Weights of a small transformer language model.
Architecture: LayerNorm before each block, rotary positions, no biases in attention or MLP, untied embeddings, normalized queries and keys, attention and MLP in parallel.
Training: a variant of SOAP for these matrices, 421M tokens.
Each number is 128 + 24 x the weight over its row's rms, rounded and kept within 0 to 255. Layers, rows and columns count from 0. Numbers have three digits each. The size before them is the row's rms in percent of the matrix's.

# o: layer 3 attention output (transposed), 256x256, rms 0.141, rows 15-61, columns 64-127
# v: layer 3 attention value, 256x256, rms 0.153, rows 16-61, columns 64-127
o15 101:155151115158112078129115086134105126107135109139155146088120124133168153164122136167147140127161154126133117122089148108120125153128151113117127159149100135164146126104153108110084148154146165
v16 098:141149115166142098134113118087088145126165126169109101128154146146150161123119119104107142130152152142088071162138151134102150130109114100154108155141135105109135152138109175123141125096131139
o16 097:133105139132135100126141113118178132065146080116101117083145076148108129140072170103136124088137129146102097139090141132118115127144114129100149142138105103143125097100133146143089162116139132
v17 105:121117117113189154130173129156123155145146129132090175164119099116133117141116090122114093130149133092117154101127116098118101137118134094099144120065127121123099161138109124131125118146165149
o17 101:150136131188124138113130119145117135112106097129123127116125141078150156114151140120138171178118125129125154104115046156163102149168085157160130120087171108117148113121169149159160152147127141
v18 110:180182180120107127161079131129174129157103153151160153110165086156133121143134130118137123132082129137119140144148134145101148153136153100130144159107135101096077130119142108118126138129061117
o18 109:133130162165149135144113140176084108059133112100103116147095121131145129118106137175151123131145135106118097183136138113108130124127112105125113121172105133134085110133115147120109127116148161
v19 116:114132109101106142145161088168106135106129110168111123111120157110164064107132145123135132091150158159147117112160116139132107120167138131131163113111087145162122145111093091134125112122116116
o19 113:154129139108112144121140138135149108132102151162151119128144077143103141086138153124107106131116116145126170129141086143136111109129117138106104162103133137137187150082123135122150119146122120
v20 109:130102143120131093099149137118122118147118157119102139132132117137086113194119174106097079120118113136118122135124123168170093110119127127127086126135122123088115101151133147087130123109158123
o20 105:109151158136132154165118114161166112098106100089069112164160107138134110116132093119130139155130091123152122116072149123126179136075125122162130141149174119093119137098131163158135115123126127
v21 109:133135149140121123115111183156141143096081143095131155095138136112110144128129157103124122139101083176135107151148157147114123142090128118128155151143111122139158094151122157104095142123071161
o21 099:125116174120091101098081172122141152097096136140103098153156113153138113149122090149108094112107123114085107145141163114103127128067137142113146158152083153101099145118108118139145112061171120
v22 108:118123107100110144124095129148156144125136106136148103139149104150105126103130077125130129117126122148097116156128087124125118151112074127107117155096176126112128068147105103135135136142115128
o22 104:116118128147138102094104092127122126129128146133125137107165112154139109094138145088135137106103094141107080145151132126083155121087149097119120158121135094114112120126122107115128128144143116
v23 107:111131137195064120098137077144113153114140133085126135117149104169112142136138108111117130141109153110174138125189094128116143175163123154095130110108178096097122141097140132137109133163129135
o23 101:086104070094154147123095137119140121129109139144128121157104148124115157136142128158113141168155101167134127128118133116069098122148088098141108152128109102117111133073086072144161162138113125
v24 101:110115136146085154152146135132112113134120099138124164122129105146132103138136087108155112154148145074098110095147135145159167142132120081106132085136086147128148173117137126136127111156168121
o24 100:101147121118123170142092161145100133096093083143127130138127107114135136152135151162140139157093117106155137124137127126163097110132167134132123092147110132135179117141129151081103129150156135
v25 107:111176142130147075185162120125138137155119123118087085104101125105107161122143133148136066140090087125126169123112138117131164108119147119139141133154107109147086101147108118144144083124162133
o25 105:102154135114106106163142127128146155149129124088115132152153114140134053091140140149154171126130144143101126151115092146129133123161118132148139123102185119117164158076145114135113143111115143
v26 103:124156122137148110142105104107168117145119101125136126199121135153115137118140120123146150147074152091094120184121127146140127138120117116104081118130125137124129097094160136145121118142135155
o26 099:121118129134155157181166154103098127137176136158155094082129082111141120155122095122126128093111137092119103125166128090080152116092105095129132089137116105149136112131151116106132138097151108
v27 102:121110122158180138149122155159103120140095129119132100104118081135149091096180095126155171125115098142109141142138141091151085124136130151122165138135098127161077131092128106143118133118126088
o27 106:130141108077082130100138119124116154147126111115131185101117114097115112097093154113125119128150120102095092187093128141129132156115150098135132124125133135113130138140123118090129139120097085
v28 104:148129132122126133128117129157159092115137109131116143146122119179169148090115108161139085131098157105116131138098160148136114156116142140113163136153117133111083112109120112149144162166098148
o28 103:105122122149113106118153145114162184106109084142099127102149077110124131119179127091119111135155136156119151100115093122125145134135139140167122152104151169120115165124117093131116122145111106
v29 105:120138095111120158137118170147139148111112151148110135124111155105084114143108159167161148140108137157098083142092131138162141127120169125127116135136116114131120142119105151101115156169116172
o29 101:138181151191112137139122154107137117143103110125131105116151114118159170127124118125098123159113134115058098140064113149111104150124139136104157136159137134099098151165122129152105132132132139
v30 113:115161095101131134156176124182095113135126138108116155103117165119103117151113138108138124134073068150085128087115124168116109144121138144068152105110131111127106140160169133129152100114127126
o30 106:136125154138164169099085139140111103112143110104101109131149134133143131124113151159160141138114101113134105142123158097135148127113113085100125103102136147106146140112110131114086134097138057
v31 113:130125106149163087126130115125149095143177103155107158150148155118093111095150119095150121124094103080143093152144135100140165125126158107101108131144160145140122138131102099129129118137080131
o31 112:127156117134103139095156083118110149158119140168129147064140149161146139090180155099127116145112154119114152156145093149131153129158088162140138109090148156088189104144137131097161125157156167
v32 106:111158121110159127113113195159125084124133180089126151134089125134141115122110153122107122070115172072134135106134136145137163101078136095111133137163146121156149087136086150102110103143127148
o32 102:105155124102087156140109117128129161174156096136149120148161161098178151152101084156134111145099119135124143126065087105115135127148069135178108125092089111109081155102144112122153127109124144
v33 112:112124150133129120129140117129136145111099111123120103158168093131118112141176150116153112093140150162127119135098085113118154158123099148064161104112139132127085097131139102086108149095125160
o33 105:151174113145077149117148117162111089121109159152134118112110117191150127127140129131164087130069137127117099130139122113118101149100082121127113096123090135126096128104120126139155110119154122
v34 111:156129148133152118137125161196100137132090085133146118142136119108113138155151121137120141114155145148100116130137168143121086166062125135092129106164089136105115127180090127101128136131114203
o34 111:138139165130118178077124089090171148145155158162122197117143136138140120107130119128127140129110139124114115158064124134105125153113135172167187132147157184106182105159108099098118152124138122
v35 101:128092151126130115133126155122150131130105129091151131124123130133106135118125159192079115142121108156146116114180170156135096138119100089141163148124123117157147130154107168080088097178131134
o35 097:129144133126119119118111115109162089134092105102113097170113141112147123124114094147090101081138136154097074101128124149128085120095140174128134122140190121129126158106143148170158146092120129
v36 110:154191099134128147112181132137159106104136123114122167095134131152094111144169129118119144126106103134148148125107123158167166101116163132161111092156123096145122149093118123147129125103098148
o36 100:120176138146130089161137119151078151086108126102079116112129144100138128129132124138203134141125125139119084122160138178106115119129135144098140124127120114097147164122102138128135154052131140
v37 111:184136139124119117112123164115094128122162127128083138100148152078136131105154090100154139086147146127148133133084131141158144143117079152108142155144127095122154133082102122173103151135110138
o37 110:122089140137157106124079115100125106090107103131110124138134116131099139180127077082167116126108166141126097157150056140142138143125119090173094103126130144180113178144086126120134140150157133
v38 102:121120149083073174140145153087108140149126134115188126153146177122118085103122144122145121138113075133105100138156155124139067130072123133148137126103151139139174111074128172103124133144113138
o38 097:120142146120154088113131130126143133162134064133108142141128097169191200118124161136094136127142071106110104116150112126142156129152146097102142108105119112133114142104097100145139122115093149
v39 111:140148108141109223127089137098146119149070139080135129117125151150136094129132126136165131119100102126114156146155113133124181143114095140149133102116122128139168138105096102127145130104151090
o39 103:131158135113167105170134160135110179119123155124140120164143101168121138128118130175091125116123103150170116130109126091130099108116105127098127147143121075115136084194116111116109111091167159
v40 108:125130104135141122120080117151127134099147099115128142159107127106129115112117100089137144133142137155156115135086157116138107112173120167113149124146108107109145138137146119131112112165118091
o40 104:113131106125124130125147148113084141125116190111119148121114118094099126096127111171152139132176159089130141098117073135131122118114126091146109150140079130074099154163103137114157164113155097
v41 102:099081159139137114135147138125129146130126118109107129138146142114158130172127095181110127137140135105142137147122091133124114136161115169108125093104087120085120128133117106127142060106132081
o41 098:128107144104131136109107134143151145191102151114117158169091041151108126165170164145119141113154163129092149127092175103157120156140121104141126111143129121129135093146125152115145158139130157
v42 112:130141143123085122120111200150148124135113152154121118075122143091146131129094156129136134130147119108125166123133113154084131142155152146109123145159155140190174159124180091179134100105137133
o42 108:106143154160126176164139115130099151155134139089127159122144104138131118125150155112117133139138156162144140142109111122138117144105148081155141129146094111150111143150112117107115149135142093
v43 112:146102166133184123105160111108152138166101135166154134114103117106119144138113140141134135145084128143154126110146122121147114080129160116099090092105113141159138162152130137134133129124180140
o43 101:144104118136113143109178216122130130142117113112151161131137131160097116119158093153075183133142127140129105118111166128148108107126117156140118108123151132091125073158115117174136112097119103
v44 101:132140126118128112112121057146085109142125116122145162141141145124125150113094090130105108128149116141095137110145144175091120179147159126090143145121124141076103114105181119116138142154140126
o44 101:122152092150159153107133092168129108122132114130118072097123139085139102129134099144151129161127129147112124138137121140179111116100132145148139085126135164130156135153143159143101142137124170
v45 103:091116131140088123115148100150108132125125124086113127092126111162096154119165122113113161169152070125090133134082116104113090127151135104132087139138097160129119190117151162146111112134125103
o45 101:095110109126150142118161125122117135102141140111138154159107126104157111115122169098150143127124135130140120090156141163178108144134149110088146110145118119103113123129112133115126130154157136
v46 113:119097098110143106147163130105164159152121083137130114141095121101113108142138144120104114126152097134174137124110149142127158144150135154109092124180153094140130138141160128095138098152118106
o46 104:152176130136078170135091122130110110141127128134184103153129106151102082120123135143123149117158128114103115134150135135122117132101145131098150128099136104095134058100101141146140136130135146
v47 097:125103142119148099117136171173122126131142153171164103102142127130135113153116129139123135139157124148156108081162134151125122132106089099155119136114113151087155157099138109120156168099132113
o47 096:081150150141101172141105108162195121101153089086098130124126104137102128179137132107123128189134123112104131113108155096162161132147168121124112102135131122114144153097067129115104133135145137
v48 106:092136142106110167128131112159135115163073173127091151107125128112103149133150093146065065102116096111143166129139167129125154142113125124138122147092116145159117156131153099107135115114144155
o48 106:132128129119113128150110107149129152145158100160176179137131121143146133108120124110177139124090117113169154101106134130137095118139123143143151102142090133110091095147106089116117121085146135
v49 110:077126138125151158154172151122128131132092107122142105155106129128113124175160154104147153111119129160134104141151164141138120103141139127092110125123104158082160144130134130148119112129102111
o49 099:171116122109113163103119160148158163132135169130105125141144133132114102133090123103085136133138060125091091121130158122083156113152135096143148092093147117113164121138121102165124138169126114
v50 112:117113151165146073142133108158116092116092138126096132111166124122143115141086116128131114150135133071111171104162129128143121141164122127156100093147151128131111127087161133096144115122126133
o50 110:133172148103132191095111142134176155159132098130136083131115161119127142140166126122093126122117092093134161143134116148125126143136143115134136139179133132149145141089182097113120149124126153
v51 099:114130156142135132111170185154086115134145112135093154125095120162131148096117097113125098134132151118169151120090141141124123108135154092130119090124110138163154140142113102095099148161117177
o51 097:162139168106100167115154166146145131166120115125154138155126123089135160129118110100118116137126125154068162164152133134158135150149145152138101097106151135114117131152127165139156151116113129
v52 102:116129128125115168149146130123180144157147139108099159085107121101113148145141135164117152115131082121119157086107141075131147097129152100102131083151109130141107114118117137147109161107105142
o52 106:140142166110133124136082114156095143089186141109150119158124082158083116120113150125118135115087083135077120152152165176126149135139137126167113108132086149132109125179115108130149148123151136
v53 108:099152101126119133105147122163112083094139170155128138119119111132167143147166160175142132131139134138102107119115094126152118095140102141136116134092136109131120104132111146145147140115112108
o53 104:151104125145121125165122132150161154126166078101146103132137117111138138107075139100126143167104097108106120102136120121117170119126163084113105144117165096105100182099154162144107115137100122
v54 101:099147102108137114119147126089170103148163119116088127097111130133134163154143113163082143125069142116095134124116168181090136131152140126129137150132135142101098146134166100140139112124129119
o54 092:138142169086164139122131122111159154158176126136143145142134136116147127087144130166171109165147185124103112110090122115127137106108118165142146089096155155155133135152166063136171141099131093
v55 110:104107140118178121112171072186141122129140135118154100139147154133110150066119120133151162123143136094168174121151104097139164090162164164098163116106110163128164116133120146130102118129121087
o55 108:133148087107098130156194139116100098144149120184114161161142143104104111107132089145143129124107109176110103132109102136125129137129111159131129161115091113121114158101119156096142144149168131
v56 102:097150127135096132137091141155148143119095133138122144146087152081116112166145150110137111130083126182192134148104149123113111121163103136118147088088153089080132094112176151127119098128130118
o56 102:109127141121159152107121123142125125182112165127123131166130111144157139110101147168124129140094157111123145134149138152129145114117131102129109097143120098095117099162166138129108138134178153
v57 117:112120130132108144135107106092175120122103131178145113134144122120160134155127082098126148119159142185127107135094086122134087134108142105116145091137089114158147111126131124164115121117160128
o57 115:141088078104102140044131114144121149117102135157151139125121109134082143114116116166100157156129137129141107128160144124150137098114135110130149137107136131138147114153167119138118126168158080
v58 115:119108162185090088103149106127128135098124089121128135158112119118169096121120142103112152153100130163128074130160147149149127117138135162087126142070146134145101139155166144097180134136110127
o58 109:138156131132149127093146141130083082088108103089130106124176109118085168142136149132160082133112150108139155144088168133126086137102169117137125074170136112138120129115133203146156128153164147
v59 105:114103119135190038098105140133111130155106106087149177096103122147118124129127139135096102127158141163161082135113114129116140103149104122128139093152139153081132122095142127133165119157107166
o59 098:153171167096129135090128135110073164101103124146121130129162181144168140106132119086167127113106127145126139148158150141110150094099194120077117135144133131105136124137142125157107133121158109
v60 117:092086108135111100133103087118134111125086115170142119141161097118143140136119141178110185095086093185135143129126106124091144098148096111119144165122084112133122101090118138097117096134087126
o60 110:148129121109070125154146095145156149113133136108121139109092103110097154146094125157113121120146128087071130140147189124158144149134111086132105129091114101133106133115162121165186138162106081
v61 105:173118142169146103112129127137135120111127122111119159134125095094120120144136110134085131138163130135187107120155112123118141101151129123112131114113135135151137130113109118111170113157103165
o61 106:178121160063101116145105128126117164142104130124124183151096158157151126108133125120122137124128140159127163148124176145146142096147121107155160146153085131140154120098149123133166167137162134